config.toml
num_hidden_layers = 13
hidden_act = "swiglu"
norm = "layernorm"
positions = "rope"
rope_theta = 10000.0
qk_norm = true
parallel_block = false
init_std_qkv = 0.0264
init_std_o = 0.00517
learning_rate = 0.0118
beta1 = 0.95
final_lr_fraction = 0.0
max_seq_len = 512
dataset = "wikipedia_en"
Each number is 128 + 24 x the weight over its row's rms, rounded and kept within 0 to 255. Layers, rows and columns count from 0. Numbers have three digits each. The size before them is the row's rms in percent of the matrix's.

# down: layer 5 MLP down (transposed), 448x192, rms 0.112, rows 280-365, columns 48-95
# gate: layer 5 MLP gate, 448x192, rms 0.268, rows 281-366, columns 48-95
# up: layer 5 MLP up, 448x192, rms 0.282, rows 281-365, columns 48-95
down280 104:110126159132138118132147094132119122129130132107135138108124150155127106099146134166169128081109170091126119111085133153163180161154092128183113
gate281 104:145075158120067146100120125129120118133134137100123131128100137094124124115103150131110116119127147123093159127126098134140145146145118118132131
up281 104:089155153106139103124139124125125131167104087173139116128112139162154071149142160141085099102103088144194113106122104117161144118097080135116139
down281 106:118083081135173079111129136162149090115157109109142131079159122101119132115117106114112122151165130165153169134126105125103126147139137154121110
gate282 103:153094167150153088156097152111125142155129116160120141162118115158141095105140100105128104128091124151121109130087152092161136150153083144125138
up282 106:153102139103107112139133110122142127142107165123097079124120137128105156118150104135084090135110143108150101117136153119139105124117126086163133
down282 097:124123114168096159161155107115100139129162169155138126157118146126149106131134087107149115111145134131149116138115162146133094122174139174114140
gate283 100:095077137159124121100170127126116165093106107142133130121151105109111106121147165136117172185126111126131120168135153114137102116139165139132117
up283 106:119135094146142074147112177154105141092115135112120103108149110093122154132135139116112138124115169118171109110130120112093146070171129155135171
down283 093:137113124118143135125122115131119112139140159108120108124103081127158118139124137116132164118131109107143103097122089129196109142151108096147139
gate284 096:119115113125099164157107121169167137156177134119088111150135101138159108127131164128138154133145092165121125171132150107144094189142132096147146
up284 100:112122129134139145123109179155111134088128089130074140104136121118124098142138095126119108152129116160074154095175147162109127168162117155154108
down284 097:138165165124150098133112103133135120069098133124141112120125117088116129126084151128101135126157157154174082121098160142132129146125120107125138
gate285 108:113135104099091144138140141100165140153075134078135125166136153110123121112106117155173127092149174154117118126108151128114128154154089151142131
up285 106:088128142187116087095132109114101150093118142086136099100129121152116175138148107120142082119132122141148131097144163092094136166147114111119130
down285 114:103146170128117103100143165165160124086134110098120179106110063148092114121151141160140101121110113099143154140144125148134102107102138086140143
gate286 098:158087121110157129151141113120101125154101100138121154083116104109119152163107100138122136109122137118130149096123156149096099081126126134116104
up286 096:125124131146156117088160158166114156147128119155137130128119132163118126133112141114135133099167141174139122179124098110122144111146104110152074
down286 099:187126122155128136130167126142116107120107090117107114132112074138122131103127095131157116161097130104104149126085123135090111124131117131139148
gate287 097:175129112139111177152118142142083131103139091118112129158104150113157148138171097100102121114110127151146133139114107139141083087165088146129109
up287 095:128129128126120108137149086150075167115136096126085141145099133106119124134118112122127093159137166127092165127118144102133145111122116074151045
down287 117:122118125127099094122157113160127121086155103155150089091122144127101153130179143115098118127117119111137148143145124116153085140138143104140185
gate288 095:133163139189124115158115128103147147122151141128162158124097179116128120137140139126112156178108142146130103091122142098115121146117118154103155
up288 095:109142180151141130208126115103155157126116123118159089137128104140156137139160137139089133131095146157116106133173114145147139098159122118161126
down288 096:159098082128148112165123156156137112134131142150124065144123138114148179110116164144154188104155147133119143149131135105076127112150126135082113
gate289 098:153077146095166111166089126111102098105120073136156159170146095118109156137144134098114133138079103131129146128137126146087140135079116121090133
up289 093:148152120093145132118140162116113104120105126158151125093088152154138113139152107109120116124102123134131125160097165108091128080140125119164110
down289 100:106144111137119111106123125150136143133173138117112129123119132154135181131113099123140133136137101187079110073147132129148079079116130163099126
gate290 096:151134139161139132098117100132125137140143119133135135136122074083117119122113134147125135117146073120115126135132103162131176151127121134127137
up290 107:135115148105133100214112131115098137139142134150139122119148117146133129105126127121155149169122201126147117125122148099122121119101140123145157
down290 102:122095140144108126148160144120108109129141129191109091132101115141114132135111116109133129090092156126114129170143122137154109148148102085103148
gate291 099:095147136136144139136125119100161137105138098131133118111138091105149134114083145105127122122119141164100101141091143141131110146075155138151127
up291 097:133118110152127121123105144102198127151114139098132080140122076101130131157172125108124174108142157122135135144125143133140145128125120156152125
down291 094:156109107137117115075163105106138127142110135123145120122158134144122049111153151140173159144131091159147128122153132093082126087174124148116148
gate292 111:114104140146127081121112133149136131156089143096158131151091134110146105124129147121130126143151103146109161138125099077134135134081115133102163
up292 100:136141179114138096109120156124133116108105128136145130123125112091132104131159158131180132106107133141133153090149102140165144095176096134122120
down292 105:142121097130124142166108116141140163117129108145125135117123104128150138130084084095154142150133166116129099114111113096145112119084108126122153
gate293 101:119172171133072116096112130143182162128134109157122150097145074120131131172158141113132140140118121118082103152091125098090125103137094132114140
up293 099:115137106114132126129156131141131162162134113120137134140138103130111146105082107101118137132114103132138158119158104107113157130145112154144149
down293 105:140092174138169126125158144201101097149121120129150073129097173144125132154116131116153156125106122043095169113131108145096104099187133124108117
gate294 096:150127149198153141126158143135168116136137134183137086159154098134081118092142094102125133134084084142100112107105112118165160121141081107115124
up294 099:129131115139110149096096110083119112123135119134157139126156150136089125106138130079115115120140123076164083072128104107092145144138151152130135
down294 107:139101157126156124125129102106142097157105091085137132148113112134128097180127127176136109130159087141131099104112139130124088156127141127126149
gate295 098:132147138122116163112117144146149077127124153122146119114162131149127177129126093164125132115090127138136108127097107156116125084123130131127135
up295 103:107113127103172116111133118119196129137173129117132083168136135165150120149159133123151154132136121171132177087124109130147145090099103183108147
down295 098:149149162108139119116123118123162119117123124166160123130117132130146163171133107111094147149106133146100146140076174129153163134109125126103137
gate296 100:121146135109144126168073167126129104104113098157148172182136125132118138089084159089108107115117131099160134114139129072124124117115129121118127
up296 094:100139160143165106142053130127118139131121131129134114101104131111106117146130100112115136146138100075144110111135105145094127137119133108116065
down296 092:134083120126136108122117131071101108105112132066135123130157105118128148085127125123107184149126122135171129131116103135156121129159137162134135
gate297 107:099089086126144125108095138136105118132142085111106124105104131170145089108097096125134094170065097114077098223135162160072109128160137168123105
up297 107:138097124133110119148179139152098125081107146157117131114127117113127106140140099122130120207141129141146121159114093150157154124159141115095155
down297 103:116095133176139094164107101157146121120107133144117131159144140106135114123119093137127134120134139104094109089153153136112113122122109139095117
gate298 103:121100146081153121160110152112118115121148133115122129106151116142079073156118101189120167136097093138143108073131129091115150110148190129071081
up298 101:112133151157105118140146116154127163142155157118123130128094090118151103145125165055114135156129165096142126127131121114112133143134116140159132
down298 101:129131126157102105123133123117168113127145078113152140105118166155113185154134121126161131161103182113128127114110123190108108085129127147113123
gate299 100:155101121170133159116137123147142133122091128137134089125117124098093151159110119060122124106079089155137111117179106100095132099112131143139132
up299 096:111118115101134109116098093163102112101119108110133157133110100147123117104135068136124126098096135078155119131123141149104082127109118159113128
down299 116:157151147102095132113098138112163157099124127162142149120148095126154129121155124103132129146127133110162124131104171065143107101160143127121155
gate300 094:177114097154151155158147080112118116109102091134135135112124134133124128114147124138179114144097145149140131087088106098128134111136131120107150
up300 095:143094128174138170134146098158141141145121125103139168107118156145119132091161096109184134173135155147167165112119122136162088144148112139101124
down300 103:126086159151106156146152086113148138150149117109158126139172116132116099105125095160087141111109142161160146157103145149133112135173106092123133
gate301 103:139169130110119084097154149125134137131112117134127132094120126076146133140107107109096116156106127074135144125111149108079165127175116157098124
up301 102:119136134126134165172138134143131129137146137101162139131133119122143152108105123070128143064082113125074145117141094123169156105094139064147152
down301 101:181115151140138110123108133078144116110180143113146099125175130142084101094106130167107125138103134132129105153155104143128133111166099189116146
gate302 100:155177120109161150100129125142131101114113107141150101127145133141172132160156141115139115133128129084096121143100161105147075172086105126119115
up302 100:117157151137102158131097153104134127109131111052121112062138167103124129153115169150161122123172083151143115122161117114113166136111115102142091
down302 101:140131081179128142142105101107113151137145155105115154146118122116111107100109129160125130125128145129112190163170096126104095116108109117109101
gate303 098:149128146106127127146069149114093128087111115107098180119119119129096135124137107129135146126139108114129153105155124153128114131102118160127066
up303 098:145071125154119060105108123116138114096117164094138080100117130158168097127151152118156154141135160124083120140116125147132080123124102125137133
down303 096:163119110141059134106136149139129154110130125079107106098116166119138107093156127132131133140102118144139107129087127103167100116142109120117186
gate304 102:100157140171126168155097140169135125084139122167133141112076144142113122137145167139118135149108113101127181118138096130111165104161093143134109
up304 099:141093112106109130132181117102105129108181148086074105100097135140140102104149141138117138152169103119135119119184105099115107144113126109130121
down304 088:167128110147146135100125146137131109093148134109161184146129136135126151129128130125107111173077116088180131106126086129140163102167132093122139
gate305 099:154101107144148127106141146154129131148134141147120126154154156155101101141135170116153107143149121122138094164136092174171141138133145165156164
up305 103:119117153122131132132157084098170130103159105168101126141132110136117128101140146125100133104105118129113129090125197125117144112148109138126129
down305 101:135130134113179163102132109149182121140146148129109155166087165128106102159097138143111141121101136138147095139148141146100088159111114151108149
gate306 110:086098132128124130165169171104164133135136118147131143156076198141145177128103101118150125122122106085164100140102130107156125188126139142116145
up306 107:112127151163100167115119095126117124130075165135139130130145109175134161141159131124180132135095132137149124126131115110174107108124119091160098
down306 094:134131106155119107106132098121133093136134111106088127130106148146126131113094146090108141107132158103158105135137129109132165141119161180101161
gate307 099:157130131125140134103158172131172104074122074139140137156137138134101128126113111115111146134112134094113139106117114195107124179108120132156137
up307 097:097152156124129096086104143146148112128081152109088127083120097107111118116142149153119133138126139166119121152113136113093141096133103142108090
down307 102:150100130165109170152112120126170096139110130158158080151117117158104123128118091132176087170137154093131172127151133176132205138147117126117120
gate308 098:150160094124160124097116083121142116096082137118114151075183124150118153105112174113115111153153145123088123113156090108103067133101146129141151
up308 093:145135123096126109122136133137122110142114133097108174120116091126133118085113150154149128111122112131131092111166108154135079131110182108168141
down308 087:150158146131140142151140147150108176161150137159146092138148094138124168089132126110120153148111146097127136126148156134128125122135122128115134
gate309 101:154163113138156092077141109169120141081112153101150142145152113140117167113148171104146109152124122160138126137101062132169144098121109134187153
up309 100:145115103158115132121146140144114121172153153122096145100148139109133106100139123100149145140136138131149137142130131131103134152130121122119152
down309 104:070125104129142128124110117139159098152125119114139123134139158134115081121131146119149143145095145164084162120110139110117145122126153163134147
gate310 091:104130131108170101166114154140110161119162158117169145083127172139127137136110140088103103138092115123152122154144139113057190077124136111066124
up310 091:138158116179108161122084122092119114156125117094172123132108132130118105153110140132130122096100141112153135178102149098078113121159090114072115
down310 094:149115120111162138122090103156115169126096119127103151124140149126128135106175141092137130183171135155194080101120118131125146143173140142115138
gate311 106:133144141118153100127127090084148128116090121118145125098154120104146136143111151138121147117160125149108106127087106088112132122120163096116106
up311 103:132179141177151153148104101129136124123143118144151126143123133132152189113136119129108132132086127145123105124122142092132136165129147117115141
down311 107:092097136122130122097149145104131106092119116144167147094146143133117093145161150138155136115112162171116125122112096134111124130186162089161097
gate312 105:119158161138132090146149097080134131104118135107185141141122141099093122129132177126124169122115150106117150080185134113129156105085134144106153
up312 100:125128112133093091126173126102146141163096081131089078107129154096102111120141120145161155127129112161079143134149072144133108109134126156137156
down312 101:130105111118120129148125118149106123113138136160158181144134075101134121105142137175133185127115144098137125128157135135099125128090129097145141
gate313 103:175084113079156105122167107136124090109143137097104167109156117127137139115132149145138145144139136106147115128142111146152119133156152152114107
up313 100:115111157118133104154161134104145103122128107137133115097114087098118099117108101084133121123117139163168176122143102155154128148159137117091134
down313 101:138108138128148157085127095117095101132105096147138179111126137164155130146112151122127127165136152114119103159140100099104130119164116114127138
gate314 103:118095108150139141135170139154136096143097143128097135128141161140147149150131117097106071145123162112077111140112152093110105094109168098142143
up314 103:124099135119136103129065096091165111139113079133135120154089150101091132114132135127122116127094111102160123141148141146154144123097115114102118
down314 102:075130150101125134171136131166128122136126144177080176114139121101118140132125132112080151150130149173119132151115180157125075111153121133119136
gate315 101:096139112114132116127106135119100117122096132127106107155114174117126170113134160109097156179111111141111153130127094116124116131104160144134084
up315 096:121133092106097149113168091109147165168091132124131113140097126123087095095134094150108092136150116140128117144156102084144143133111135123139137
down315 102:112151134148166178145091129104117108116155108138147120140128126141139111148158129144161146119144113142084151134165122100117114130138171110114147
gate316 099:052139100147166180160071105141104083098114112138138143089161109133137141141157086114111147158087147129121116129155092125107118127122097095124101
up316 097:089115100106113106167112139126141072089125152173074176139117096126137138143175115128125138101145159152088151126112148122115119119148116137142159
down316 100:124118103096138106109119147111154166118110132082161118153079110111099117109177135127140133128150133140137122084129159148143136120139095155114124
gate317 100:126143138147123166114133145102138118122131136144141097162110122094144151141127120087119067142082112166135096096159127114148158122114123116140114
up317 100:139157119140162100111168167157121144110153146131104131104148069089157143130156114104164118104140156181134136157147104104154111108121130115138108
down317 093:159124135114155163111131150100156158109124094136090098120101136145111138121106107141159115090168122168134163157126136133110094107087111140146138
gate318 103:123119101151148151134117165183102148149092140113130150153126070151106150117134129123133116118116117167105129133113152094124160126141133149143176
up318 115:141167120137162141113164130130178125105137128121154164114158162194153124127140144198125105114152115061108132134144125157137160099147131130130126
down318 106:113107115126145126121158121097141111132163140108159155133159143158115143131114156147146119157117109144107102100120120165137098177139142132133103
gate319 102:119127139124077129135154098108133117163153095123169104163137147106099073102160095122157137132110122090122129110159144141155144123129126155114067
up319 099:114117170157143137143148135138156158105087128112162113094126110145171107124126172128112155123109136164213089116126121112092180125158118102154137
down319 101:126187143117136099134156147111162147092148101110088097131130108138113129118080099115167107166134152117155141112169124151118132139121118126163122
gate320 105:140128120123099138149157167093145105103130147095108099112132169155125133137166113137120149125069120139142125149142132129090129121092130096177142
up320 096:115134143122140146100117169150165133093110104153124103149122125125208096174151155137115131113133093108117154132100099121138115116114130140107175
down320 096:124080088142131111122091165128144168128121079129159090119166133085106134127143184109127146088146135119159168084081071101129172157122132132096166
gate321 101:124132149137153119141178143109108122150141146106130181114141118194101147156082139132129100172137094132125101116097180138168126145112067112103127
up321 096:117154171174108122123127112126150101182173101103149081125170131103122095124108151125120110148139126127153155091124126166150136104113134161145141
down321 098:106137163120120137152138106119132145101100116111123142139101134116102157118185132137143128109116147089117096109138162095133131117104084105123142
gate322 097:119147078141124132128118114120147147186129089089125136109155156129145119107129134123155161146094150087120142096142123135104171103118113149173156
up322 094:081131130149101112098146087139088082129127108137168142106089116095114145137138102094138147187131149129138090151145160137092131153137124159163124
down322 096:137172146093136123134174111124110101123147114137099130095142150144140160176120142077109105150175099153125141136085094171137163111116168127108126
gate323 101:096145168135141140137154119177111123142174116129103148101109114139156157142145137149121071131116080119131137105137105121116130116136115111088103
up323 101:159090119146120126109140121109134131150148093149123116130127094094114095079151157161104163130094144100112183115188141170107142120104130121134124
down323 097:155150186089133107118157107112111123138151150177150136157139134108139156133157141119117096138129111115102142108100112146129133137101129165133133
gate324 101:152156086158147127102144120179131134132100113106158098144162135139124134133089135115148101088129117123083140155142129139123146129161135155136113
up324 098:136106122074103162120139130120128129148086148149149145121091101143127127087162131172118145134147166135155138168115144105115139138086144152110127
down324 099:119139077126181089126105090130145171118146141109107121102165109082101147143155092154120151136074141124076133135148134161119122127115094134168086
gate325 098:114123152078118133117141130094157149152116125131139104127127155110129113098152125185103110087157131090144103107151105138117127138152147135106149
up325 098:128142162131116124146152109159104131173144095140151133138080132113155128154159080141115103110138127106143133117132138101087097101123137133134145
down325 095:133137101132048132135126169070128106142144098164117179100131110151079084140113171139126106145131134114147154143102174148169167137117152135157085
gate326 104:099111124159133144143132105164116116100120140130149145134122147127165168134140122118136182149137124104141146112131118072140136134148121164102130
up326 102:161124137142167102118135116135107129134132132119093135129102103108139114152163096122142146155120136159141146141128133200163128100165095113115088
down326 096:140143155128112131127119163084161091132127131124148140140142114108131151142108148112155154129127137121089164174106137187125141118100127077125159
gate327 097:127090155158136137095192086131156127152156105137146078110142154138096128101100086124106104135104098098141125142154157147129103115127128110150148
up327 100:100158116153160128130123126151160106095116123150124136150113154156101125123128136114124145123159148098103102118095111133123110134141122114119141
down327 093:164138140098080125097107137121155095126158096113109153166127089094085115087123151156166084150183136150122122163150139132110129145160140126133158
gate328 103:123128154108132091076102124122123164133114125159143092087148106128150099134130128154165119136106137088169082116106128156147105111170126123089108
up328 112:139119182151123131145134100129130155096122121118121149133160113099123112138133122170156169102144169091157127134156123093138170167102135135112123
down328 105:130111107125126168140148124139136101119153112136115130112110120110131140160098168166156144136111113094169127068124157099144133119095159126134162
gate329 098:174156153103171131112179112096147126136168101107132089117118154156118106142144152092136120120133166084114114113114112159126154124120113142105095
up329 097:111138111154121143106151101104132115163128145114146155143110090167076184137104149155143083159134206120140083146135097141085127173108145097128086
down329 097:117158139153127157098112120148128150123173079145161120074117135107099105183118143067083125129151102157130154159113163098138131111147152109147160
gate330 098:083137077122126089146175126110103141151145131144132132151099154114106115125156127152140158165132098140141156147154083118088134109141118200105125
up330 096:125113121155115127136175115113104101139163170150170146135087146130159159103100130142124147164117143103106076144083112119135125145081086119161115
down330 101:165153105113120135120122103114107156106127187110133147104113166144120140150142143080113111138128129080127121104116122128160112123105128119144173
gate331 105:131081129130182114131133127172139136113092118088139141139190115140109169139145155142119116140094111105078151091130086114111121140129119152170182
up331 105:115134153165106110106138127137155128162140131124101111118147111129107148110122144143122145142081104137137101137116151075160129143150142169141093
down331 102:157098118113101123119146127134157103107124175142100132109113115110107140130155139131109175116153134077118131126156071135132094116147141169144140
gate332 102:106146134115119151096125128148128120137102130101134137134179144144146132081108158148128119121152119136091191170134077123142111130093115127101116
up332 095:094107178127130144147131124127129128129132156139144173128104143141126120126130123127123119136131131146121142135094138105086046176075105156131114
down332 098:094125106163139109117135090120155186104144153136147119075168146118119135142101151151148136137117099138102103114151135147126122096131096152148096
gate333 101:141081101104085143134113074123146107132103136135135125136170134126112142119171097115094099126189125098161104097116127158097133069146154156167161
up333 098:123140136140120146132142154083118133159124129105140136115137148170105159177117136170092133125150156139127119127125119106125069110111072135086127
down333 104:116102160100119119122121110078115151158172126092135142155136143125157108146118133163122116151093123153097110113136101155135070090114114130114098
gate334 099:162116133144101117111165148119137152140135156067115128128114113135142116078118053135145092120141132146124118081144110125137136109148096127152125
up334 102:087171134142112136136149143142128118160072142144104110161132140108184117125139124122120170088113143128108125116172146101142124151123137180179127
down334 103:140141109129168158159136161117168150116107085101130133181146133112140160132093114124124125096151169111192121150143140161127126125123097121165144
gate335 098:112120133105099127164123124111112157095133083126154152130144118119172115150117113149147150094121145120122150104137117117150146130123110101137144
up335 100:111117076165151148143130125122141173106113115100143124095113156123102166087149144133180122145168126137135119158128093140153119175141094141130157
down335 106:123131121122127127119153118105119132084183152155136138149113121136133142061105138176128162094128111134113143144126125093059087119133127142108118
gate336 098:108109140122120118119106141131150133128176117106123161189152133157114077109134139108119119132129109118125127133115154164143151172129151122139115
up336 101:143118105134141133135126128131142151115115198126136125152137156086124123138068152104101155131163137128139130121127122145153099150107125112130157
down336 100:133132085133153121054128144129134084123127152106109096106144146159119120131092123145171175126147101157173094136106076112143095131123118127121132
gate337 099:138094136153116142174113123133091144162135126113123127159113183109193104133114103131112073129090108124105114065099109155121116131103109086084172
up337 098:136133143116155119171147113098088153125139103128095121164125132146118130123120181139133115131075124128130121116153141122151150117123144105118106
down337 090:134157126132116109133150151143176156125097143150124144137106147132109138150105161135143180090153151174102151124125144131157129136139111121149125
gate338 101:143117148136157116110151140188107129144102091123094164130099158168143138111120126081063136178122155166120127117122131111129120125158156134095132
up338 099:146140123130141119130113159138144125120100116103146136168081131150119094139132128124133141119124145105105153090107122091106114109132108150158186
down338 105:118120128118165151120105159147122116115149097128114128083114117138125106129138141117082117097146186071118174135147167141157144126133153072110163
gate339 096:124121115160111135042135167174163131127131123104164173126124119122155114147130122120120117114124163117133190123100136127138135125137114129114107
up339 098:142137143113105087124128165167092117148141155137142077082110125112159156138133106088131139160118131140171115146134136176138166137125097166103119
down339 100:099123180117154109141115089106161165139076140146177126111167155163132167103098112122137173126153144143112102101142104106161170111114114090101099
gate340 095:151164121085108132134111147162104115076154133134130138120092147133145161106149101078154127077136140140149128111099091097126125169140119133108119
up340 099:148134124090157089114105118139143119138123115099178157094110133116109163114127129176145142132101116113101148143135102121134164156129118127122115
down340 095:083143123108151129101111119147130124128114136123116118130124123118145107167132132131134143112161095149152115064107121111127101131138163124125112
gate341 093:146137140097143104138096114130148114150141105155109177103110126134101144136116154157126178180146079148082079150134120132147164124121138177145146
up341 095:140143117130119136125069113139105165165111110122125151125159116134145136153112119144145099088130122113138163109128134081095139143144176135113132
down341 093:124139146114155138149145114139175199086159087138144070166109186123135140166150128147134140108117126059129117142096116143096128128169102158110151
gate342 097:135182122120110117097140099132172136123147135098107083139122125166129124108163097115147104145127148158112165127128112107130135153154125168077072
up342 099:156147087151123116098176137119149113136114093141109080114150130154159163164110130151141131101119157179122125109178085122156126145154147116126149
down342 103:153131109121139080154149086148109126137112101113100105083115098104143153125116122107106146140139137138121131093098144164170124151152132150105117
gate343 099:133108098207111133164144131128116072138130095104179108122110162113123155148169082158128147135049129137154115135133117151135114136140138147159159
up343 100:127094138141120116127121137103120126090137112112091126090156104146087120130170148124104127136135154104134119106164110159111101144114132150140156
down343 096:123104143150118077122130118097131152082153159190121106101102109115103115090142123099110091116151086133148154114077108145136148160139131183142165
gate344 106:141111149066136086112118129173106135167106101114142093116132147151123156138149140115143093116125147125122133120148093170078139141126107118128173
up344 105:115107107136052147097136137117132167168095166131157148156116123137125146098140134125134171112073144123124131120158116121121128099147163131129077
down344 119:116137122148167146101067148110100104134125126152152081113102160153105145156119123157133130134150140141145145115113166097120118119131127149103127
gate345 100:186136086168117141164141129136125143105120149086082150109133135101127108122142129135138151114128095142160120130148093136131124156120101112093132
up345 098:145117127139088130143134149083119132161165159137109118123089133172138149087176141132137156137166123126120116128130134097112108138193147128111170
down345 103:139120098137179091099134134146158173135135125158141126114123134111141100178116116141109086104117144133144100127130124130144151118084137104163117
gate346 095:149107111138159126080152088102116188129163151138130146120135139097104176100180093138180103148104154117129118126141102155157172104131142173116130
up346 094:181100133125139132117111070134094174103135178105147145125167077104132139123145094113134108149150144148119166128136106116132169133104092099163107
down346 096:144112099099131151131081113128141149125149111136107178138113130123097112179090183132153189123118123152158146109120135159126121139131148106133145
gate347 102:131130113155146139196142093145144120088109173091093134130176091139108109112106111120124139131122117116092094111133121166166105124085130154142141
up347 103:139147156139143106126142134093099113117130124107110121049155123169138104106107104130112162134118128100134128119112147153140100123162151135102124
down347 105:114135130136149047178134123115141084131153135136158134156167132094154177113109134102114130135114153125149120149128090141114106110143107109138119
gate348 104:110082140186124138156146157127165143145092112156109101138141113111131151160119132148126090129164126104114103126124093127131140129166078156101123
up348 104:114131099102087108178101117135150082126100091150078160077119118098171128092140078141152120159163178100151126111155120143128142109140171126130158
down348 095:133134077135167145188087134165128147128143143140104110113152128138172099098101139154130133117113149165168146173114121145080109092140112128150124
gate349 096:130096125163094101125131092140113130106146123141134109088080114111116127144120158117111141144123139105128142124188134089110180161140121155110080
up349 093:119136159147091144109126153114111134138184136110146156176129106143122116082135175142168159110131124089128121156136125117063141146127118126101132
down349 098:142146148123127133166115148131125112120137097121105081108132130122163146094118131135124101137142131155144168166092107094172091132127156129131120
gate350 094:145116147147125108119166149130142205128109133146130109114113110118115157166146111136092132140114175129164086138140141153156102081117092154152112
up350 092:100120132160109129138131123117165176142112154123163127151119172060115113140135128131120079169131118149126099148102137140144130126142130128149122
down350 103:144110106140149132105132150093101140111154164156127107110139112139090119121138141082096146142128113100124115062113174126105106137147134151137118
gate351 097:118149097138122137167117123133129112070110117100130158148154125154134175133092111136150107153134124124141105071127132160110116074106127123135132
up351 092:171121124140149130137142143130108133145120199112150170098133142145119129134121169112141181157165150128149123092118122164146096121156126127118095
down351 094:124123165095125164104098136105107117086131144135139140112103169102110145155144107105193138129112134109128130147122117137135153079083140124125108
gate352 093:165126154193135132135142119104114095142117110122086174132115164150123179096151127090106111107073143140153114106153093113110125173158104154123111
up352 105:126138111107130140089154124142079147114098137136127131156126113117133122097088119125164135119128122140153111089101103125118132105090119129131075
down352 105:128155136106096093132148164148147147142118104116100157120087149178103103137101131141169099084109079143151119113173079098153160149121156088159089
gate353 100:172111119139118114164146107114165124123130159113117121110092131118104111129164158109120145139131137119116133136119113093106132099109104152103111
up353 098:111149193130158082121114109107129123113125163175161124144129149108108125138165135095139094111114124171127128131105159109142170138103107115146093
down353 098:098142139105131119123136162137128105110143108101115164085115121153088095158122125134091163134139178157129113108118105124136152154134162096119155
gate354 096:092090172116110164100151125129126166108157162137145156132193157122123131123085122161139113146129094127109107103112121139137121134153104082141146
up354 100:159156132122155151094102126099130143108099118088114128137131102124103147132089103143128148119152143105121159147149080141177074106122110107149088
down354 101:131149092138142107133099128119173111092149067151117083097128144109134182150111126131110151120104096162090149160158098112151117105098081101131136
gate355 103:163102099138119099117105113106204095150154157099175123137162098133134109107155175114101148145123123107153074152106104144144185097173113136131114
up355 100:144137153146146100061158139104143128125168097144120078113131138170126114157109077105107157125134124171118077094110118158096126101111150101132121
down355 102:098119145135173098072158117151084118156096116120166135130123113189137129152093126125118135113130127127113139157135172102099122118147108093148133
gate356 099:113130121105161142184169148143136117143090164121130094146094130087100094099141160131107126095164091123128144174158075175128159127128070151154135
up356 099:099152155139168160098120171128071132115121095153064098147137138130159110113109115145114093151136119086121105119120125135131110129114138114132147
down356 092:119099146094090154131099089123173164112163139131139152109099120112115160134168145114135122109126138108171162121115098120157111164115124144107133
gate357 097:127121085125105147132127137138108119134136107150108086109127104150122071145101132124134102131110119137116131161153148095113136099160088118124116
up357 094:133134138165141124080117162149154153146125121119124155098123149123141103103152140132105101141147147127111120126155119079163187178112092131183140
down357 097:092158122172124159142113210127105116071161126127113119173121125143135119124128142126117090175136127105130149117156163133111145130087136139119108
gate358 107:092113126137117151108145061132116113166109115162142126155152114129113099129099117095143136117123123148121162115075105115150130082105090154108138
up358 103:123121153103079120078085086138116131176135156142115072148109158147124139130113114142083136124113087088143091070129113132146110124121118145094137
down358 091:147158114137140090138143111089138137151147139133129138141122111112124097164122146131133101109132109122139131133131149116169156069144080144173081
gate359 101:107133124138153115101123100144143111151101150143068150155104150135090142082089129164115116156107121136123134119113135139067140109135138116137091
up359 104:095117118168142169160145117091150130148132172113145085159175141149114129121106135144133149116093132127117127102112133124110137131146137083171123
down359 112:149162132147119167140134096077146151110188165167131127132152137153127172113092138146161179134105151134126120092108145114143125160101133105159147
gate360 100:105159098074084082122139099099132171135113109134125129124117145151153146123139109117098149144101152108120111177124158127140112161130092066146122
up360 101:128119160133099136160152140166156144150153116108138153119158126118118111118122133114136142141134116144101096131103082142146115128112131110149133
down360 100:129109140155098138138142086101132147132092130140150093161170113119112114155121159106107143154137136149160154153107104131132175135124146155110128
gate361 100:137113091089084157164124109122158080116115158148110132136102183155139117110119140099074131128131137109118134102129096125109114163125123106142103
up361 095:094100143110142133111102129183148108167111129122095098163112154113130101104123163122091133103132127144140157137129074126117133102122098088143121
down361 098:139121117106119126133136141088118118188162133116117108148110121134088147070130097116108135116139115149149143135143121126175156111102158115101174
gate362 096:084181117105150105133147077132113102126099107130103136113086154121133133128112126127146100165147122149144178095131098138106123109175137103120144
up362 099:113134119139157159121100127156106157132169147175118155118126104123127108137160174186150099169103127096116132129130063130130134160114095113145095
down362 097:117079081116106118113087127116126127148140111139105107095135090148128156133131108143124134120163136156119104165131135159155149162153095112100127
gate363 102:151121117170132143094166105138154106137109105129155103147137116087101124177156174135113149167149130153109142112160111144107149141123113166088179
up363 100:093118133104141125122111118117119087146145144153134126117119143122126126152129159181174143157079080117125136166105116139154123129185097099147108
down363 096:149139150134149117101100109130162084129092134129168143096158129120114132134119121128102108128135087141105168139098148153114130115125142152141113
gate364 102:083103102155114138136134145153158126148102140094091124132149157097153137137148160161153125150125131134085124133187095124112147153141183125076124
up364 108:184148100107092141123132175104127124092099150157117150139118169161107137095145127123109120134113138124132130132117126116093101168146134160157104
down364 100:181150133125107121125111147131167092121084104103181124156100140139122143123102127122112117139147144115108085135105163123163112135162135148119190
gate365 099:135109141129127158120123143130126154147158157139126132113128104150140104129116135098133114138067107168090153136139106110127108119147138127127144
up365 101:077087130130143080077115173138127136119153113119128092128075131121131100138127115107119122111121117078142132148142133133122109096172130177147110
down365 098:120117115145153108120098117149139106132122096120158142108115148151153145092104174136157157115097109133127136097124117150123095162132097146128149
gate366 099:151131122125147143113155153144140108115168131103151159149131071111120110112113158082100145115149149101110123125111131144139163086110126127124113